Part of a small language model's weights: 4 heads of 64 (1 for keys and values), RMSNorm before each block.
Each number is 500 + 25 x the weight over its row's rms, rounded and kept within 0 to 999. Layers, rows and columns count from 0. Numbers have three digits each. The size before them is the row's rms in percent of the matrix's.

# gate: layer 3 MLP gate, 704x256, rms 0.157, rows 451-467, columns 0-127
# up: layer 3 MLP up, 704x256, rms 0.158, rows 451-466, columns 0-127
# down: layer 3 MLP down (transposed), 704x256, rms 0.145, rows 451-466, columns 0-127
gate451 099:505481511509510481495521515546498480448465468536498494523521510505487458519504511490573525512512527473545462532469504477495518529514500495469500460498537515544527466518490497470483488491501498522500515519477496494490515451475504508464525487475495476526534512489500523496488509496510510454485493527519492509508521503496491506484444535475502481504544497525481526527516506504575512488481
up451 103:491469487485470525514573505480464543511515480487503501510501453485480483534456514510448517514513507509539491476514536520451495488512481494481455486488495487499496524492470508514484506479528480511530496488512505484529481540552494536488463443483511509531529478467489452536476494536529522464479519470518499496483495517474519516527479529486525480452502522507482499532477490472539449478479
down451 104:510498510467469491517443500417509482476510491480501504523510483496532497504481516473506496525492498478495484503491483526472469502518529530513534521522550524462499521518533488521507490522487525477503496473524506508499507510463480533512469464470491505448492547534519490491498523510552522489472492501498505479499506515491500507518500494486499485476461456513530514478518482491462453527522
gate452 105:463497511482508484450523469490534519449513493469547534476540498479480495501457452513481521501525455514473466459477491502486490499479468542521523508503473502493515469474527462545508484508528502448454492508480502515554566502527464514493489500536512467519468447499437503477526520489531503461507513455520461492480522532448483510494483469525472523496521498510484486506540516488482505517480
up452 103:509477521495537457479522498493582527489474473491501524498537491477510508507496474528470503508508522486476501502491485528504512514538459535449509539473493516517465504514511495545538494501479498503533485514484480544536481475518508493481457491509488451509461502477436465476535534487507507496503503495523519539443498545485490524514519483518491529494508467510505506519528484472523530535483
down452 104:489482513493491496545460465460579505456510474496461475561474470498573470527495475493498480525500515500527494534481504486472540496548495492540496480529495531513490522545503495476486502504439486469492465510538502502540506528543498497470482498476522466499489473471523516533492510510518473488520518503498515532489529524544480490520522528482465517490496465550506470518520497494459468513495
gate453 095:487484494512513531519498490512508486495516491511457504502521515488475539513479487491425530507483497528473487566520505496488461532495487467500507497463473517450470493525456456497484468526481459445482521449490502488497508502496489508454500495504555520507502515493532462475562452520478500461500477506463534466494481506514494473536523529510509552530496502478516498524489476454519505489462
up453 097:488546476524514517497530495527517468452530489520485486441528497511514526491500523497470514525494490511516490522480513490494481537497493490487476501481478531482496461511463500452515456514503455514499504505545518527497519498512489519509486558529525516446497526486506477457509466533467500489464540495490488482513511513523484465483524512507510506509525523549507515505518536521536500522448
down453 102:541522498483492488483526486519513487469518465536459477465501519508489504498531478518525522515505517510507493504532526482506520485476475563509539531507491518506476503534475509460506439507457499521498507482529481484463486524575476499509496491485534472445490544476481462484490505530508492504536546495481459483514475469487500493508508473483542493535529516523490460509502500543498480535493
gate454 107:466463470508507486522519543527523486475468512484460488527533475515514529466493459501503504496504540567534552506498471491518515517511498500525510474505543485521532499516558521454480523527513468491520470486451469522531493505529476485531494532454524500475495482507507490520517507455520500478504527500489452493489543497503542454532521499528476444484533502505520486479510463471489516433490
up454 103:528546499505515532523524471518506466551510442497442513474502473492473453536492492520501490572493479476476477531473537497502491509468509471522487494510513505498495477506520482528473501478464516490509517552511503471478487493463479532478485495491480471515506491455489491519492542500497509501517505517467521512508465509512473505510519510505465553508509525509462513491516544449490507520496
down454 103:497501512519454537511516471516500433478453506487480502489546444488483513528452479525522474506458496482470483502472522508506533473489504487511488424521439544483525496474484470526506503491542537498517494491502502533470476463468492521458491494484479509482503465445514522524524506523484547501483480465485495503549484506491508511518490493474470485540525512524509498530531498479511511548516
gate455 093:504497550488529475517492523516454496474529514520532502504532546497477505531519513516507482504487469482465457530538479461497536509496478483490525495483525499469500498535478492503514479539457570466460464489482504527495507497458538456492467519529516516529465455531525518507493448461505499516529507503485512512512486470477486498472501532456467501507466458500511479558500504511480488518504
up455 096:471510525514504456541502509544514532513490433534534426492519550497490554539485459521519452492494510514477483473535544493504478484497496521517482499461498515482527507520472482520503503531523489531486488502535482514481529504524548482499529477508498521526498491491489481492519483507536473496507513547493520517479526466490516489521484478484515512451503510472525504535531496491522484499497
down455 099:468510532510527516520519515501544528478484484500544510485497496521498518478549467488508520490468526471494551522491454491504478533514541507488554477494524490493491484546456477547510558507554472478496512518526513540511498466465492500542506532521523527498500482513544483535519463514488465525464500491526493493504494507513512528542480528513502525494491499489526492509489504492557509501482
gate456 101:464468550521502522447521492475505474487512492495534478500471490495442500500498522504506496496492504444521502485456498484527496523514519515459494496487500503480502482476504480490502488492508501457523525507486485507504535495484483545518485482510534521552465462506481532501524473518478519503511520531506484513519504501468493496510529521473527528497460511503499543510474521445490548503513
up456 100:470532464501493495491499520488525467527503499474510498477493469506502525461545511524487483478483520568538522455520505475509501501494522519484490489466538535500538533495490472498478518499460475541496525493501454492539466499484508550525497482491486529484487471495521511462508501521508464489509480495548488470486521474488499466487476497527502484506537550521499486471474495509517522505491
down456 103:487518436497521522482489547507494492556474530487496473489494516499488523463518522486510458461454506544537512454515522484512519511508498512495510518497474487529481502533453463534495496473498480475481532501505488512467486512498512533537483486496519493508520494498549453472500505547493490497497484523546544490465486501504496526494495507488490509492487521525527517513485501507515527556493
gate457 099:496461483502526529505512481453500510540503487491490516504489510497505520503499475500538520529493505502529475479503452486460549447498484479524465532497543502509487465469506488492498503474521528449504508532514514444469524510505498477483526463542504489515535460516520477462523475486494487522554472466446497493504527508504468502519507481490548483512518504510532476507525511524533543499533
up457 104:487520469539510483512515496440500481482486526491514480492537492509474519522465511474494496539550505524532463543530532479488504468502560484457521474505516505490480522519473498484512501539501452487460520506481456516505485495482475484488497513498462521485520507522497468522498485473494509508486475495496568498473518490503518525474488532513531482523575471479530510540506499513475494535527
down457 103:507496471520522555535477493488482492511457493507506503494505460499531495496522510510505541489523511510527465511504493453524461481522496549519482507459505555485492498455526490436506480525451526484492511543485509495509524459490514518489531482508508507513481506495518539480499512523487484551528530534447506492486499466506516551507474481514463506507532503493519569545519489492525538491491
gate458 102:520514530514520498554479503453486481491495481529493473517470484507495503489506503498522510485552491530492455501522527516487499493491548543499469488522494467460476463515486502481485507533526492509519517451547495548460456523493522449468479447486510517499504497488474483481514506554548497487495482512501474485533510517467503491495526522497449510527488490536498496483508540434458511500522
up458 095:533506512507482463496494529512497498486474492517526509475530498528467539525502488513454488515484519487499513480472473505472495449461461503484489519474524510513529529521499524508485497502476468484443477489470480514497516505513474496501521533501472505529442511502507479519531504488485514490460536482484515547516521472521503544541456519558499464471485506498481496510515491503474463509479
down458 099:499499513508516531527491479511529498507466452509470472472539510496520478547465498527457476530479499493501512503515515487484489485542471513478501491482497539497483525467464536520499525525519510521486462487491502486471524470485482534521466502543492497498529506531486482513514491484530527536436548479464466510513528443515534514453526510520502484483507504485512494499528494568530543492552
gate459 099:522498526462451512500490500493530523502527518472504461507543455488494467511526482536449499494482533485560463512533492509479539527484495467493518519509480536510507479472491491506515500476500477524551492518502492479489483514522478499522521466587501489488498493471465498506518496543519517499526491533509457455529515530488473491475494536493469456449478470511535534469468508458496467504484
up459 103:477500470464507506472476508527503456484499471502505523475494482494447492513511508496501507562484492529472527468502522483508465462501487523476478433500504477498521497485533518505519531499503514504505511494518514514494526512515515482500441577518491482470512478511518556498473488476469547485522477494499501542503500524516512492466529478498520539485476482545474486496564529528505528477515
down459 101:507472539541485502455457503500511504522490540506520529542481514530479476471499475483489472500481506519478487468530515479477507509495566515465535510461511540554507514486442481507494513498448487494489487523499542491493461485527528532531526484505479453492493486508512508487488477511524482503472467521512495466531489476500502479543498483487506480489529528507498472523491504495512512482484
gate460 096:535515477509478519537460519509533530523547491494486499527487481506520504493485547523517503512509528479456520469487511495506464494487575538485522528520495502483496441480493524475461521532468491499476529504519496448505527513531496517524502520480469473509473500516546534494522515507441477476474512486494485473526514478513537553478472537491486496515478493496519483496498476501460506508484
up460 094:469493505530485486499533482486472543524512567504503479468515482482472506484466461547550530473506528475518481491502492512495507475494550513514548520472534505459522508499491497479462484500489531497495504539448529499482501499514504526517512514482525472519449474512492525503496521490507518495511478485488492460497470472513518481536495500497541505557503539496489514521478525525473533544465
down460 099:497519509520496479523507471466457550473464464511513537467480462483498451476470556492488529535512443513493511506527530464518512456497499486509494475468470476506514503531536523506510514567521507508534533497518550500489505497491498490507512528501509518510521444520486459456511485499510510517491472484503530455476490493492491485512460476490489494532478509495528485506540474461526477465474
gate461 102:485513514526500541535489505470469513491543520488481547459520495501530471510537506510500499547506529453484498499496504542454488506502513485487483516481465510475510492505521481498480515498508464476523484543519509499542503482440483536480513496536524462530529451500473506531484531492535475475478478529453476461499558530517500524486482515511521500485497543487481482523469484496536432504486
up461 100:448502490476487514462495479500479476539521474478470431503470462520483528496474460492479509531475504477481521498497471511480527501515487463493506509534496519534494509481499542551512543495497499473531499484503470511476507495508528497520508550499460501483455494496507550508488444536473488495475514482489465489497470510511519455524435522512488508496504481480464465461480504498498527500541
down461 102:498516516494487458473488504507538484501488499508465443525503443434508483533552543482463503520453499492488485498515489523541520458464479534450462481489530488503509484501502460484510491484502506473467549478504459515473470488511484490521512472479521516523504530486514515469523506536457514485515516535469468435462547520513500489456468535536480501534514480509496506516498525514549523501533
gate462 097:525497462512482508500499496503517480502532475437549465548524507495515479480491486514490431524478469465528480550495499512471513483515502515536505483571477500470471467455499521565490500518462537505492477500484488493446504485488535532501502539474503504482486508474469514457511527520478549537475515469531477479535507471502482516534468544460520503484488483493506466509512523490508507496509
up462 092:496510550541480465536509462502529487522509506537495484516463482539495480481481483466548500507478554554463545440494518499503494502527487467488505481478524539453517532521505501478484468525476469488503522487514529507500469513483489484481511478552525502491455507516512512517503500510542486501559502514519520509493514492437493495509477490515452496545530464503469511493518500523512551493557
down462 093:476502503528559503537479465472506467504473511483530514497487503502490465521439515512548529485456504494451501526471507492479471481526526490490507475478520513511492453444520478505524521510547517537529488451518496535493514455478506500531515412500471462517502488446505503537503516485446479528510492511543517479500506488500492528483545473522450472528491525523522479469472523475521496562513
gate463 100:502507516463476497525528522457548490505497514477519557573535459508500470528493518500500496530497517536500507521480501489484475514530527520489530525506475441469503467486537481476476477482482498527496517508512513538510534505515502518503478529496490530522477532512487506509519486495466523499475495520487547485497501512490488533524547472488514484506509509480503515510471472505467489497520
up463 105:475464475502431494523496545547528518525496477486488489493484507460502493515540508465484502511503524491526526533486508462523489541505489481493485500513495495470503527498506494550536487533504457493500478469504517490475519537536447479518508509544533497508480473475521486524483512476461514495497450510510464463497499501462460524498522501518491537530447538511547471482534523482519471494433
down463 102:504468440461457485518520504523498476532516475477483541489488466534507491530482473495470485511545521468499506523484534503526462477511483494497477528488492484500457476530520484474498492491453499525523482525540511506513530516522505489495508482539535546476524504532505495514511477505509529514522498558508478481484508502494475561508473503552512517478520492515537509499463482532487489485518
gate464 105:514550482504519477490442543465492507489480483510494515488517456553498544520508510493496470481555565470514478484473486507495508466516492475424485495466462500500500481534511468513497471440526528491479511496558473495539504495544536490502485490520479481478480496481477485498497453483512447509504464502496486511532445506500514527464533519547530477528475459478537520501524527495536548445488
up464 092:526484513504491530496507493495440466475519512466517495484489544518488473510525528492479514489473487505477510543499534448469531533515484507561464519545524493540455494494492493486510477469509444495485518491481522543481521487506507553475513491470511489546503530512500484488478486522499534510508478490544477487515494487495510462474498482488528488507513515511550555456513516489514485506469
down464 096:509502524538464516441487495436479484520494503463464548495509495523556507563486538484502529521502462504490556506504526534492522504468489430500492476507488524498551530493557526498532499521492505538493519486478471501511493481524453504542473472467489470493489515466495479509461493534502453475474509533473469491520534464519456491484486466517520498501501504543522464542521471468511540500478
gate465 090:528534541507524544520453536516511505504507516558436481503475505479482513488509453498467496540516525513496506527513519498536504506512478488527528534492520503522452468536523478523478519500530546495529473541555501521485492526500518546482486520510530508523493504489499484477508492504495519472493545496517531530493494493499473490505543544549472470483505493504503478465468577464484537515516
up465 100:469498504481471517476501466493468483480498522459533502455482515528511468491552519464501489482478486516479536519480515507488463551552501494470483482530485480508543486497530519531566475536493464497497505474494514508516485493524494500514485489535511547517511503485496497514503525493525541506474457527506498470505487513522465449525481469502501489510526527510450503504554523516525509484486
down465 102:457534474537528539473481504499500498502481520532474481503492487494482460523503468441477519477506489532489527494562549490535530548459502499506487472499489524511506480521508490503529497493512491450477488446496488482526528472519506483554494479480545512499526532521512472520479513480533477495487488511484471503520484491516505426519524495533515545557492474504506518491483491527478532499530
gate466 101:503486481498492487476500484539531470540504524485504507517488506502516514497513519555454502497513460492508458521476481529468518513496497521539494482508539495518453515466483476522513490501420499465508494454542449510490502488497495479497522481532491531489481469521495465504548467447465533520488490493508515488455497471512516499558499501574489503515492515475495502461508488494511459523476
up466 100:545504501520525485499516496514503443494525505526483481509500445499484526491516472472493484524526499492488481537512520487487509502475462499511508509505509485563526493502533511514464513553494538494483541531492477519473513513507510512490488537519517508516516512487532477484532487494481472470501505546507517495460536478510510435493515501509535505538490502500465497503523564552485531492544
down466 099:482496462509500482509474524536509520480474488513490442495460489457517503448524473520474454475513542496461538503475468523584505511483507515482458469527486478478501470484494482491464542496477510523502494514510521496524476502451511531507505516545555451483512510459506516478463523471530508530500514528489567537545525572498472458498515472470500494498499502487471532512492475506476502505502
gate467 101:546492513468551456497497529511513523501472478504499493497477461490506481499541485495530465493477560524470504481495490505492517522515514456523520510455479478544501520508501500479542506474514541477482481530497486521467490523513531463510496515521474530481456525504517494493528523512504500521477517468515492473493479524484506502473539544481562518525546544503458506501497481512498465494543